Weights of a small transformer language model.
Size: width 128, 4 heads of 32 (2 for keys and values), 3.63M parameters.
Architecture: RMSNorm before each block, rotary positions, no biases in attention or MLP, untied embeddings, normalized queries and keys.
Each number is 128 + 24 x the weight over its row's rms, rounded and kept within 0 to 255. Layers, rows and columns count from 0. The size above them is the row's rms in percent of the matrix's.

# layer 6 MLP gate, 320x128, rms 0.176, rows 0-199, columns 0-31
size [107  98 107  96 103 111 104  95 101 106 102 102 108 104 101  91  90  98  94 105  91  99  92  98 107 105  96  98  95 101 103 110  88 106 101 102  96 100 106 110 104  99  93  92  98  94  99 103 108 100 101  94 102  90 101  93 105 107  90 100  89 100  87 102  91  98 102 112 100  96 107  92  95  93  98  94  89  98 100  93  98 102  96 100 101  91  97 101  96  99 101 105 103  98  98  99 102  97 100 103  93  94 101 100 107 102 107 100 103  93  98  94 104 119  97  99 102  96 103  91  99 102  89  94  91 103  99  95  87 101 101  85  99  99 102  96  99 111  93  95  87 108  99  96 109  98  97 101  99  96  96  96 105  98  92 108 104 101 103 105  99 107 101  97 104 106  94 103 101 105 104 101  97  98 103 101 102 100 104  86  95  94  92 108 109 103  96  99 105  97  91  98 109 104 102 105  92  94 103 106]
[[155 154 146 170 106 163 108 172 148 135 125 122 147 164 110  87 155  93 155 166 106 124 115 128 145 141 140 112 139  96 130 125]
 [143 102 122 134 143  96 109 148  98 122 136 101 144  90 146  76 126 104 122 167 136 171 109 104 147 141  99 165 130 166 134 115]
 [125 130 128 136 141 119  88 110 117 141 125 122 105 171 142  79 131 130 141 100 150 131 128 129 174 122  88 135 128 115 122 110]
 [145 114 139 137 128 170 162 106 138 146 147 116 112 143  96 105 147 128 114 156 139 131  88 160 177  99  50 138 113 145 108 103]
 [107 131 107 106 145  94 131 135 115 159 101 130 174 127 118 143 125 111  92 105 106 118 137 140 116 109 161 146 148 125 118 134]
 [119 111 147  73 141  99 146 138 149 129 165 123 126 169 115  98 127 136 149 132 121 132 128 123  98 177 129 137 127 124  85 135]
 [106  93 168 116 116 149 141 142 140 132 114 125 137 150 130 142 144 127 105 123 154 154 164 133 140 150  68 138 171  91  99 131]
 [145 132 184 163 155 183 151 115 140 161 115  84 136 132 138 127 153 111 164 127 179 132 130 148 105 113 112 157 121 114 133 120]
 [101 124 110  99 140 141  94  93 124 125 116 102 164 166 167 142  97 128  91 105 151 144 120 144 154 123 134 145 173 125 151 125]
 [141 127 114  86  92 102  83 133 162 125 175 146 181 119 106 123 105  64 118 132 148 124 153 134 125 156 141 138 103 107  88 123]
 [127 107 117 161 144 120 104 120 135 156 126 154 122 106 148 137 144 100 118 140  99  68 160 121 124 137 112 110 163 101 138 114]
 [ 97 191 109 151 140 124 138 113  82  72  99  82 101 139 125 153 154 116 134 157 119 106 146 136 121 153 137 140 125 104 116 124]
 [119  78 116 136 109  96 175 171 122  94 160 157 141  90 152  63 109 127 121 151 112 132 117 119 153 144 120 100 165  87 129 128]
 [107  93 135 134 156 140 118 146 150 107 149 159 137 109 126 112  79 154 128 134 126  98 135 149 113 114 127  97 109 108 101 118]
 [100 145 119 111 170 152 154 107 112 139 133 110 143 118 169 146 130 133 113 158 132 102 154 144 112 122 125 137 152 114 172  95]
 [166 129 136 138 138 125 168 126 148 126 114 147 149 130 114 127 110 117 136 105 154 104 114 143 154 179 140 143 130 153 143 128]
 [ 93 112  66 159 186 113 110 154 113 153 116 100 170 104 151 115 126 113 106 160 112 112 137 114 160 186 141 123 124 141 140 135]
 [127 107 134 143 144 169 126 105 120  95 102 119 100  74 100  86 110 147 105 132 150 131 149 186 185 169 103 142 136 144 132 142]
 [136 114  99 169 124 175 124 144 114 102 103 155 157 136 107 136 162 124 130 115 140 130 136 100 113 111 141 151 135 121  58 128]
 [135 126 160 120 155 151 141 151 158  98 106 150 158 112 152  94 124 173 132 131 167  80 101 142 116 104 103 145  92 110 129 158]
 [ 70  93 155 116 157  91 115 131 134  99  95 115 100 122 156 149 124 122  74 164 143 112 151 116 138 117  98 131 115 101 135 129]
 [133 123 121 191 167 163 117 126 133 140 108 147  96 103  78 144 120 133 123 139 112 160 125 149 106 148 150 141 136 132  71 150]
 [165 123 173 163 148 145 140 138 145 148 131 138 139 109 163 144 173 118 158 109 142  94  85 119 142 135 120 125 117 108 143 129]
 [ 90 118 132 132 156  97 133 123 146 122 112 129 133 125 106 140 145 137 114 194 131 148 120  93  85 136 138 116 123 134  84 128]
 [119 144 132 129 148 132 155 152 132 126 107 136 123 137 147 139 111 135 103 110 174 136 122 157 140 121 109 134  85 125 149 148]
 [125 116  96 127 139 132 139 129 124 120  68 125  85 134 115 141 168 103 172 142 175 150 109 119 112 117 121 134 192 100 139 134]
 [141 161 149 143 167  68 148 132 130 148 122 188 124 142 116 132 118 120 135 124 143 133 139 165 121 110 134 133 102 110 157 126]
 [148 103  95 139 149  99 116 124 132 120 188 138 114 155 109 154 156 141 138 104  92  94 103 151 126 140 100  91 131 119 105  72]
 [ 65  94 115 142 170 124 127 112 122 170 110 142 121 163 136 108 163 141 115 102 137 159  94 160 141 128 126 136 107 108 107 182]
 [183 130 117 109 141 130 125 152 134 108 114 138 131 110  80 182 124 111  89 143 102 128 126 158 108 157 117 140 116 131 109 100]
 [129 154 144 153 113 128 151 167 105 135 137 120 121 141 108 145 179 148 109 112 112 105  81 128 106 131 114  99 133 142 123 112]
 [118 144 114 136 132 107  75 132 122 154 154 115 112 177 191 162 115 113 149 129 134 103 112 101 159 121  82 109 116  47 118 146]
 [127 150 180 132 140 126 100 112 145 148  85  97 146 129 150  96 130 140  89 179 131 128 126 157 141 121 153 117 131 101 143 189]
 [108 122 109  90 126 133  80 136 123 169 112 137 111 149  87 101 127 130 142 166 108 165 115 118 110 164 132 140  98 131 132 138]
 [145 117 114 124  88 150 141 130 141 116  92 123 200 118 129 122 139 174 161 117 122 134 148 141 136 113 166 135  85 126  89  91]
 [118 142 140 126 160 133 125 153 156 116 124  80 155 169  75 150 132 137 105 177 150 144 127  87 142 129 114 132 121 121 139 147]
 [143 141 165 155 186 145  97 133 120 134 139 113 131 145 108  59 132 151 115 120 159 118 128  75 131 130 105 107 134 119 113 131]
 [129 114 133 120 129 118  79 145 136 119 111  70 126 137 151 118 126 149 128 158 133 112 128 151 138 138 127  94 169  92 161 125]
 [123 115 141 126 131 104 103 154 161 137 152 173 172 115 113 150 167 116 143 166 104 110 137 135 120 144 119 127 171 106 102  95]
 [154 138 142 144 142 138 138 104 122 125  80 150 103 130 157 139 142 127 131 126 115 111 174 122 142 139 133 143 106 104 120 117]
 [145  88 147 130  86 148 106 137 130 115 159 149 133 133 156  94 175 115 105 132 152 126 159 105  83 123 130 127 157  86 121 108]
 [135 134 117 108 139 173 111  91 117 118 105 142 120  93 122 173  73 127 130 157 122 137  97 101  76 150 129 144 138 160 147 112]
 [167 129 122 139 148 118 132 198 130 137 115  94 146 146 103 147 154 139 118 118 128 124 116 164 103 182  92 132 116 139 141 138]
 [133 131 127 130 168 127 131 159 111  99 121 124 116  82 144 152 113 142 119 160 109 132  80 111 119 145 174 148  78 121 152 132]
 [ 95 154 159 113 119 141 106 104 173 161 125  78 107  98 125 119 148 121 123 156 105  93 141 102 117 167 109 151 160 123  93 132]
 [151 121 145 165 148 114 128 103 143 129 121 118  84 134  90 132 125 150 113 149 119 117 122 114 117 167 144 142  81 142  98 166]
 [117 111 132 128 144 102 105 177 121 135  77  97 101 176 123 184 144 132 139 145 110 128 134  95 163 108  89 163 130 121 132  79]
 [124 147 163  98 158 112  74 151 146 158 109 107 147 135  96 136  87 124 145 113 102 141 106 123 114 161 121 168 106 111 136 119]
 [149 159 110 115  96 118 116 142 141 112 127 204 136 141  86 111 147  79 151 126 128 122 126 147 115  89 159 126 111 120 143  93]
 [109 123 146 137 129 142  83 140 142 151 126 131 113 142 114 102 174 141 107 119  77 162 138 147 157 144 137 133 152  93 134  89]
 [140 143 155 113 156 145 123 110 106 118 110 120 121 161 101 125 119  78 152 163 137  74  91 169 129 179 174 107 170  84 139 137]
 [118 120 161 111 125 116 136 150 167 121 140 138  95  94 119 116 100 156 140 161 143  99 116 136  98 147  96 142 159 132 137  88]
 [173 146 144 115 115 153 142 168 103 102 118 135 136 137 159 127 145 100 176 161 130 130 125 154 147 117  91 185 146  93  87 120]
 [106 128 145 161 134 144 104  68  97 143 128 139 145  96 151 120 170  86 106 200 152  98 107 102 123 135 138 124 161 129 122 142]
 [104 101  88 149 158 106 135 131 165 137 110 156 130 111 137 117 126 121 148 130 122 134 119 131  87 119 131 114 162 117 115  92]
 [126 105 136 140 143  99 142 122 150 127 117 127 103 170 144 103 125 126 154 129 125  93 129 115 140 138 104 128 128  49 142 128]
 [104 146 134 144 133 105  93  91 119 119 106 112 110 143 113 120 161 133  79 141 149 128 106 134 139 174 159 109 117 124 154 129]
 [142 102  86 115 128 137 172 143 162 138 104 140 113 121 105  92 134 115 178 128 115 129 148  86 126 156 127 154 156 120 112  82]
 [153 177 114 116 122 135 142 117  86 122 128 128 129 178 124 114 134  90 120 178 150 118  98 104 101 153 171 174 107 137 116 128]
 [146 128 125 100 178 107  80 167  90 110  96 131 129 167 129 153 143 107 126 114 145 172 118 130 104 134 100 151 104 100 160 130]
 [154 127 140 138 141 139 139  99 128 146  84 134 108 118 119 134 112 140 114 156 122 157 108 113  92 151 132 165 113 124 112 105]
 [105 144  94 147 166 164 107 124 127 131  98 170 124  83 168 119 110 115 141 126  93 139 121  94 137 153 123 140 120 121  95 146]
 [164 106 160 124 140 135 156 135 132 139  92 143 136  77  75 159 106  96 154 106 140 126 150 136 108 144 139 114  74 127 147 188]
 [ 89 126 126  87 162 156 103 101 118 154 144 119 120 107 116 115 128 133 101 144 161 118 153 111 115 147 125 160 132 119 128 135]
 [104 134 140 116 152 100 122  97 154 171 123 130 117 155 129 153 163 137 137 159 124 111 111 137 132 131  92 117 153 123 123 145]
 [127 122 100 133 151 112 103 130 153  90 172 100 199 113 146 106 153 160 100 161  95 109 102 139 124 122 133 131 116 101 111 116]
 [134 146 137 142 144 143  96 155 132 150 124 134 179 107 137 115 147 102 103 164 112 104  77 125  67 166 152 144  98 113 111 142]
 [129 117 102 102 154 112 120  87 152 137 110 113 141 123 126 130 165 117 122 136 120 168 116 114 174 116 129 110 172  94 114  91]
 [118 120 120 108  96 109 166 141 123 137 147 168 139 134 149 115 141  80 102 162  98 113 144 185 114 121 113 109 135  99 121 124]
 [153 155 180 124 133 119  96 154  75 104 149 146 127 110 110 168 144 145  83 120 133  67 123 123 180 125 129 135 126 107 142 100]
 [140 158 139 121 156 145 128 123 158 147 157 116 134 115 115 140  92 118 139 152 132 119  84 116 130 119 134 117 141  95 123  87]
 [147 125 122  98 136 142 120 163 129 123 111 100 138 116 131 142 142 111  91 148 118 128  96 114 156 167  98 132 122 129 115 134]
 [ 85 166 126 154 138 145 135 124 143 152  67 153 139  95 151 142 140 151 139 113 130  57 112 123 112 110 145 155 112 158  77 115]
 [145 114 123 150 139 110 157 125 103 140 160 142 110 129 114 136 138  59 120 148 142 113 118  92 118 124  97 117  78 121 149 134]
 [130 141 113 107 102 142 130 128  95 120 123 163 139 137 152 117  98  69 140 149 106 143 147 160 180 137 129 118  71 118  90  66]
 [173 109 176 100 116 125 123 111 191 151 164 137  99  86 142 118 128 166 140 130 136  92 132 145 118 158  75 116 152 123 133 147]
 [143 149 150 124  86 119 109  84 143 127  89 128 108 124 103  97 120 121  97 100 151  98 130 134 143 155 114 106 101  94 131 143]
 [162 123 139 136 165 142 151 138 137 176 109 120 158 165 150 144 118 173 127 148 129 144 116 160 107 122 148 168 118 131 145 135]
 [133 164 145 125 176 168 128 118 147 121  78 126 136 177 110 152 154 118  75 130 114 146 130 107 113 139 143 130 178  99  88 134]
 [148 118 123 147 122 116 145 131 152 114 130 123 150  81 134 122 166 146 125 162 138 131 152 133 145 184 133 123 176  98 166 129]
 [ 90  99  93 118  76 115 133 111 158 113  86 119 140 114 115  92 151 136 132 128 147  94 132 138 126 130 180 103 132 125 130 165]
 [149 129  67 147 104 129 118 109 139 122 122 143  95 144  81 133 157 114 157 165 157 100  94 147 176 125 165 117 156 120 138  88]
 [ 98 125 160 165 150 125 107 124 163 107 135 145 106 142 126 163 154 148 137 184 158 120 111 161 131 115 140 146 137 118 119 127]
 [100  82 155 122 116 135 133 121 151 154 152 148 126 143  97 135 156 115 177 147 119 136 133 104 101 173 116  95 126 132 137 107]
 [111 127 117 105 135 145 120 163 115 130 117 168 142 138 175 142  90  84 126 109 138 165 136 124 162  94 133 116 178 117 106 154]
 [152 113 143 141 118 125  92 142  98 151 118 131 144  93 150 152 127 118 105 160 164 126 129 107 100 177 113 169 138 129 104  97]
 [151 128 135 132 104  68 103 135 160 143 146 156 134 125 125 120 164  94 106 166 185 121 118 112 100 111  96 117 120 126 153 142]
 [150 142 137 148 163 130 178 115 102 104 125 150 173 118  78 129  98  86 137  86 138 156 129 154 103 134 143 133 129 125 146 131]
 [139 114 120 138 121 113 146 143 133 121 106 115 152 172 134 143 120 124 157 130 145 144 103 110 163 169 142 164 185 129  82 147]
 [127 106 178 114 148 129 124 135 159 120 144 160 119 143  90 127 117 139 117 123 124 122 167 156 147 149 118 129 102 133 114 179]
 [147 133 110 120 118 116 148 136 142 138 131 103  96 159 119 140 145 131 160 139 134  99 109 116 114 131 105 153 161 107 135  94]
 [168 165 131 119 166 118 105 130 137 134 127 132 161 116 117 126 139 126 127 168 149  96 136 145 128 180 127 103  89 111  88 119]
 [116  68 138  95 148 186 129 120 139 128 151 115 102 111 119 125 124 105 123 164 128  91 153 136 124 153 125 124 114  99 140 171]
 [126 139 120 119 149 103  87 104 161 125 115 154 117 130  76 115 115  96 145 125 133 141 157  99 131 129 160 116 125 123 134 106]
 [120 120 166 129 123 126 108 132 196 123 153 107 174 157 125 124 189 133  74 123 143 142 160 139 147 106 127 107 150  82 173 127]
 [114 129  99  88 116 158 152 134 182 151 129 111 159 149 122 110 153 126 106 127 126 104 129 112 168 140 174 155 158 101  85 122]
 [119 151 135 146 154 129 125 136 142 225 135 156 126 125 147 121 122  86 116 146 132 104 163 139 100 151 133 139 136 104 142 116]
 [117 185 137 108 145 117  89 152 113 131 110 105 132 104 148 122 110 104  95 133 153 123 105 113 125  93  93 167 114 142  83  99]
 [107 154 131 160 114 171 132 124 126 114 132 113 114  99 140 107 109 138 123 118 131 116 140 167 163 119 135 134 123 117 121 130]
 [120 151 141 100 123 144 106 139 129 129 143 132  88 117 110 168 116 129 112 122 138 115 116 132 160  97  91 141 116 104 152 116]
 [ 95 155 168 168 122 153 130 161  98 154 115 136 139  97 111  81 110 150 139 133 138  92 107 113 113 171 139 141 161 108 128  86]
 [134 164 127 112 161 145 119 124 122 151 129 125 110 117 103 139 118 127 156  54 160 127 128 171 120 100 128 105 117 163 113 140]
 [ 91 130 118 119 162 138 149 112  98 160  97 125 110 118 129  87 102 175  96 133 141  95 154  82 103 144 162 116 135 149 120 130]
 [155 119 134 134 130 145  84 120 123 125 113  85 166 145 154 132 150 137  93 141 141 109 110 135 122 111 140 141 152  89  88 160]
 [107 142 142 133 149 158 116 120 149 143 133 124 124 144 150 121 124 106 108 133 132  94 149 155 130 155 105 115 142 143 132  92]
 [108 114 151 122 115 126  80  89 157 144 155 140 129 150 135 191 154 131 148 106 119 134 113 147 156 140  99 141 146 169 102 144]
 [129 150 125 107 164  90 149 125  89 131 120  85 147 117  97 138  83 127 143 146 150 132 102 140 124 148 148 172 134  85 104 134]
 [134 164 143 101 130 150 186 112 141  93 129 187 150 134 105 165 139 147 123 154 151 100 129 123  73 128 126 191 107 131  87 157]
 [116  83  92 149 178  99 113 159 109 172 109 101 102 153 112 111  97 138  92 143  71 125 138 127 177 145 123 156 117 116 111  87]
 [110  90 111 144 106 103 135 114 114 148 102 100 115 102  98  74 169 134 124 152 121 130 111 136 160 147 118 121 134 144 156 124]
 [128  90  95 132 112 157 122 131 128 153  88 140 136 128 149  92 138 130 141 115 125 135 163 151 108 134 151 108 153 153 138  98]
 [136 113 135 114 150 161 146 128 159 155 123 120 104 107 105 135 134 132  96 156 122 128 133 136 106 157 146 122  92 165 138 120]
 [116 107 118 123 173 104 149 121 123 136 151 138 156 119 115 108 104 133 106 140 113 121 121 148 106  98 140 127 188 106 124 130]
 [ 95 132  98 170 130 119 167 109 105 134 124 121 109 114 132 138 107 125 144 140 162 102 130 136 146 150  95 155 151 104 148 116]
 [ 94  94 114  97 148 174 146 171 153 174 130 128 150 140 123 107 135 129 122 129 100 129 114 151 146 140 110 114 120 120 162  95]
 [165 124 131 130 114 125 128 147 147  70 121 183 118 155 121 144 165 166 126 107 141 144 124 106 132 113 127 142 149 122 116 108]
 [138 158  97  68 118 112  91 129 125 153 123 129 116 151 150 125 132 176 133 138 123 126 113 178 169  98 142 142  86 126 166 112]
 [130 114 115  89 121 130 113 134 118 148 116 143 127 106 128 102 147 161 138 122 119  77 127 151 120 122 107 163 125 103 137 116]
 [100 168  77 132 128 136 149 142 128 123  82 110 123 185 139 116 131  74 135 114 150 149 161 126 108  99  60 106 172 122 106  66]
 [132  50 127 100 157 132 151 118 140 142 116 148 194  79 140 101 115 149 186 133 119 109 147 166 125  96 129  92 161 114 144 136]
 [ 80 121 113 121 139 143  75 177 157  82 162 149 194 133 138 102 136 135 124 135  61 164 107  81 101 128 138 141 129 145 118 123]
 [ 95 138 169 102 147 120 113 158 106 101  98 104 133 174 124 126 131 153  99 124 109 119 156 110 120 131 127 148 135 113 121 124]
 [129 151 123 132 112  82 172 137 146 172 117  92 111 106 125 119 156 127 140 112 121 154 106  82 122 109 156 112  88 144 127 134]
 [103 135 139 152 127 135 121  78 133 119 110 115 190 161 108 128 122  87 117 144 115 152 111 145 115 168 150 144 107 116 165 149]
 [123 162 143 143 100 140 136 141 130 144 139 129 132 116 138 167  84  71 129 153 138 107 115 130 137 106  77 113 137 123  89 119]
 [131 112 119  88 155 107 131  97 152 127 133 158 130 119 114 122 127 165 128 141 154  67 150 154  92 130 111 107 147 116  89 110]
 [133 108 134 157 173 140 162 116 123 145 147 126 153 109 151 129 102 128 116 146 126 127 133  83 122 132 123  88 189 138 102 113]
 [148  86 128 155 131 135 129 126 146 154 169 130 114 153 149 125 101 104 111 160 157 136 111  96  95 124 135 135 103 141 121 129]
 [133 121 140 157 104 119  62  95 131 122 103 165 128  96 167 180 143 129 102 140 168 157 125 170 125 142 134 165 125 131 104  90]
 [ 98 156 103 116 150 108  94 125  94  93 144 136 173 144 156 114 103 126 141 169 113 158 106  99 130 155  92 161 141 129 110 119]
 [144 132 129 170 107 106 121 111 121 170 118 120 124 125 107 144 117 129 131 144 151 116 111  80 141  56 100 110 145 123 134 103]
 [148  83 106 110 157 121 129 133 106 143 140 116 171 150  87 119 128 131 120 141 147 126  90 126 145 129 149 124 138 147 167 137]
 [157 115 142  98 127 123 155 132 132 132 100 121 131  73  96 113 113 178 124 130 129 121 118 140  67  85 101 134 153 100 159 169]
 [105 139  69 136 140 162 114 128 156 137 177 118 112 129 172 121 133 131 130 156 155  84 169 132 130 124 130 170 126 119 132 148]
 [147 129 103 107 118 125 115 120 148 102 164 133 115 128 123  89 139 103 158 127  97 109 124  98 116 124 139  77 131 114 119  99]
 [205 103 128 141 122 112 134 156 141 162 153 106 135 163 101  96 136 129 116 157 129 142 135 112  85 135 110 127 130 119 138 118]
 [118 128 140 104 123  80 170 126 170 117 137 131 164 151  95 106  98 147 136 126 144 129 106 151 109 153 135 126 140 103 131 140]
 [ 99 145 137 138 154 152 111 126 165 102 107  96 140 140 130 106 130  96 120 152 100 125 100 150 139 174 131 121 132 114 167 137]
 [129 163  80  93 170 117 125 138 113 120 113 144 144 158 160 121 128 154 162 116 148 179 134 111  93 112 134 115 147 123 134 134]
 [111 131 111 141 144 146  97 156 125 128 157 154 138 139 176 155 167 137 170 138 152 108 111 139 142 122 132 144 100 119  88 183]
 [161 119 133 130 147 134 106 127 127 128 149 177 124 126 145  90 112 155 130 154 102 119 110 123 140  85 125 168 117  92 116 138]
 [101 113 104 136 156 145 112 132 141 123 136 142 176 103 111 137  96 104 153 103 128 151 110  93 125 161 148 143 114  97  70 117]
 [104 107  94 175 182 146  94 108 122 142 125 112 151 102 112  88 112 127 136  77 165 143 120  98 112 148 118 166 105 134 153 140]
 [166 103 105  99 113 124  96 181 109 172 136 149 150 150 129  87 128 124 138  99 117 142 144 154  75 127 123 181 122 113 113 156]
 [ 73  99  99 142 153 167 107 104 162  94 145 124 121 163 124 126 142 132 154 149  92 130 124 147  97 171 126 170 145  89 106 134]
 [136 112 135 111 108 158  78 158 155 120 132 162 162  98 143 125 147 142 143 153 117 133 128 119 153  93 141 129 145  96 171 122]
 [139 127 112 111 120 161 152 133 153 152  96 105 175 117  83 116 122 127 120 156 144 135 113 112 100 180 126 184 103 150  71 138]
 [170 133 168 176  89 177 117  97 153 177 140 152  97 152  97 135 153 138 111 127 109 128 112  99  91 127 130 136 134  97 137 124]
 [195 114 129 103 170 132 115 137  69 129 103  99 129 113  95 149 169 155 178 155  91 132 147 178 140 137 120 110 187 101 117 164]
 [105 115 129 145  96 145 135  91 124 162 122 161  69 107  85 136  66 139 128 112 145 131 155 183 106  99 105 100 104 108 133 126]
 [145 166 143 123 142 131 138 160 145 154 121 155 143 102 114 100 114 125 134 104 149 121 102 130 123 122 131 100 123 110 120 150]
 [154 142 150 155 131 115 118 134 136 116 137 142 154 126 114 169 138  81 120 176 138 133 153 188 152 134  98  96  91 129 118 121]
 [117 129 129 141 144 143 129 185 135  95 121 174 105 126 102 111 188 106 137 156  91 141 140 153 128 156  72 198  92  68 109 138]
 [177 118 136 123 116 141 105 195 124 106 110 168 159 132 150 125 108 105 158 119 126 105 164 103 143 151 107 125  85 120 149 158]
 [131 151  94 108 143 109 146  99 108 126 176 148 193  98 136 109 115 131 126 128 118 142 118 123  85 147 149 142 149  90 121 130]
 [133 146 109 139 187 143 101 151 145 126 143 132 111 146 122 114 157 130 127 175 148 112 110 159 139 165 157 180 137 113  88 150]
 [139  97 120 138 113 162  50 144 129 157 136 146 112 132 112  97 161 119 133 145 100 115 113 126 134 128  96  91 158 117 112 150]
 [ 89 166 123 121 145 177 133 154 143 139  85 138 137 120 100 138 123 123 113 116 144 115 109 134 114 141 111 157 102  91 136  85]
 [133 127 147 156 130 137 123 116 110 116 165 104 152 108 145 120 125 111 115 128 137 130 156 152 125 102 117 154 157  96 133 127]
 [135 117 138 110 147 122 139 133 121 109 150 140 108 115 139 161 108 127 107 139 151  88 133 128 143 121 106  97 122  97  91  94]
 [144  96 124 119 148 133 113 126 141 171  87 163 113 182  96 141 197 121 113 134 190 108 133 134 116 163 134 155 135 121  96 122]
 [121 124 146 112 161 186  88 106 162 131 149 110 111 168 132 128 132 131 114 148 126 134 135 182 119 140 110 134 139 109 184 147]
 [121 136 121 118 108 118  80 125 162 127 143 166 110 119 119 144 149 122 143 112 165 137 121 180 117 146 139 112 121 103 116 111]
 [135 174 123 116 127 138 176 125 158 106  83 173 159 144 100 135 177 153 121 152 131 129 125 141 152 102 136 113 118 110 132 147]
 [129 138 130 130 187  96 119  88 148 126 152 167 116 105 126 152 130  98 138 143 115  93 123  84 113 126 105 109 108  56 102 103]
 [107 148 128 139 161 153 138 115 110 149 126 143 149 127  88 127 126  85 178 155  68 125 129 130 154 175 138 124 124 124 130 111]
 [104 152 162 148 176 123 119 100 158 156 128 122 152 101 137 130  98 168 184 123  76 129 129 154 118 122 124 107 170  93 147 110]
 [122 120 132  95 143 157 102 137 121 144 107 101 100  90 119 134 142 142 100 135 156 114 101 118 132 115 107 167 126 122  89 153]
 [110 147 125 125 125 128 140 139 151 109 122 139  85 101 109 155 125 106 170 125 125 136 154 130 158 137 131 162 136 120 107 104]
 [120 139 103 122 121 121 171  84 127 135 113 116 150 120 131  93 114 123 125 131 130 116  85 118 107 118 138 130 102 119  95 132]
 [125 135  74 141 110 121 110 167 119 124 135 116 138 152 118 125  98 108 149 178 126 134 138  87 127 136 118 161 145 118 132 107]
 [108 136 134 133 171 133 120 141  91 157 148 153 129 117 133 149 101 134 143 142 116 175 114 122 132 151 123 165 108 143 119 123]
 [106  78 186 112 136 108 126 127 133 134 149 104 118 189  83  91  94 153 119 143 134 120 129 115 125 144 118 130  94 106 157 143]
 [105 136 156 113 111 133 112  97 183 135 123 149 136 129 125 137 141 111 159 132 141 129 127 160 124  78 141 140  81 129 142 134]
 [128 148 139 108 146 148 145 141 155 134 133 177 156  83 137 112  88 108 100 127 155  69 129  96 143 104 138 117  89 107 144 140]
 [129 148 125  95 151 151  58 175 147 134 133 182 121 107 131 133 170 145 121 110 180  97 151  85 119 145 128 114 153  94  90 101]
 [ 86 125 125  98 174  90 120  99 125 103 127 122  86 102 144 156 122  95 164 144 113 159  86  84 130 113  90 103 138  91 138 137]
 [116 148 126 145 153  90 128 156  68 151 137 132 165 145 102 145 178 137 164 139  90 142 139 140 109 139 138 152 104 123 146  64]
 [104 124 159 130 140 122 129 102 186 108 117 132 136 160 120 172 129 119 121 157 127 101 161 127 117 116 101 120 124 116 154 161]
 [159 125 122 192 138 117 127 115 174 121 125  94 142 154 128 106 175 100 147 107 149 127  91 107 105 128 126  94 117 117 105 107]
 [110 112 167 182 163 137  68 134 139 154 111 143 184 108 126 138 153 186  81 160 131 116 127 114 154 129 132 148 134  72 101 128]
 [ 96 133  78 142 147 159 134 139 139 134 101 120 140 143  78 128 115 142 113 139 121 148 125 139 123 184 149 150 164 116 108 109]
 [113 117 190 133 113 106 117 171  98 101 134 125 135  85 138 139 114 107 133  90 128  88 151 153 115 166 100 108 129  96 172 140]
 [149 138 106 141 110 159 133 105 141 132 115 116 153 186  84 115 129 142  93 147 167 141 156 141  74 129 138 116 107 133 127 102]
 [147 148 143 100 138 175 109 103 121 131 145 119 124 154 120 180 121 107 114 139 145 114 108 102 161 129 117 136 120 164  92 145]
 [106 110 122 105 162 148 136 100 125 118 113 159 118 123 152 127 132 121 156 104 153 104 124 169 127 146  80 102 117 109 133 144]
 [147  87 150 116 132  99 126 167 118 151 106 158 103 118 163 112 132 126 159 139  94 100  87  84 111 135 111 142  87 102 150 128]
 [110 171 119 104 120 137 142  97 129 112 121 108 103 128 123 190 112 162 148 135 113 130 140 121 129 144 116 109 156 122  80 109]
 [155 118 159  82 128 119 127 108 132  80 155 129 121 159 122 131 128 111 138 107 125  77 149 100 141 151 125  99 170  66 105  94]
 [113 136 100 143 129 148 129 156 121 141 120  74 151 176  83 110 180 140 124  89 140 144 118  94 117 127  93 151 161 107  82 121]
 [130 139 103 109 124  91 104 147 204 128 119 119 151 128 148 129 133 158 106 138 127 126 147 103 152 157 149 184 168 124 111 144]
 [141 121  97 149 109 141 140 124 127 126  79 164 119 130 121 157 168 161 174 139 139 171  99 151 136 154  89 154 110 151 116  92]
 [118  95 104 128 128 129 101 112 120 139 152 128 120 175 138 101 134 101 143 152 150 123 114  86 117 122  84 154 167 125 113 130]
 [122 123 135 144 134 113 129 140 159 108 107 160 116 124  85  98 114 156 140 132 107 163 133 111 155 123 120 147 122 130 195 151]
 [169 110  82 112 121 138 131 162  80 112  90 106 128 136  97 141 113 150 173 126  93 145 131 126 110 133 128 156 150 123 127 110]
 [118 102 131 110 125  81 147 118 143 138 130 120 165 159 129 143 104  65 115 127 143  82  77 176 118  95 121 149 124 136 135 122]
 [128  67 106 114 113 189 146 113 126 172 110  95 114 139 125 122 146 148 173 117  78 153 141 140 147 115 119 142 140  82 161  81]
 [167 114 152 143 120 135 122  62 141 162 130 134 144 143 148 118 108 138 122 150 143 157  99 105 133 131 109  91  93 113 142 159]
 [108 132 147 146  64 140  96 140 126 139 152 117 110 127 135 128 163  90  97 119 120 138 123 143 143 140 107 132  98  88 130  96]
 [151  98 133 149 134 120 142 112 109 153 137 118 138 137 121  86 149 169 149 161 125 114 126 109  93 158 161 113  94 112 108 143]]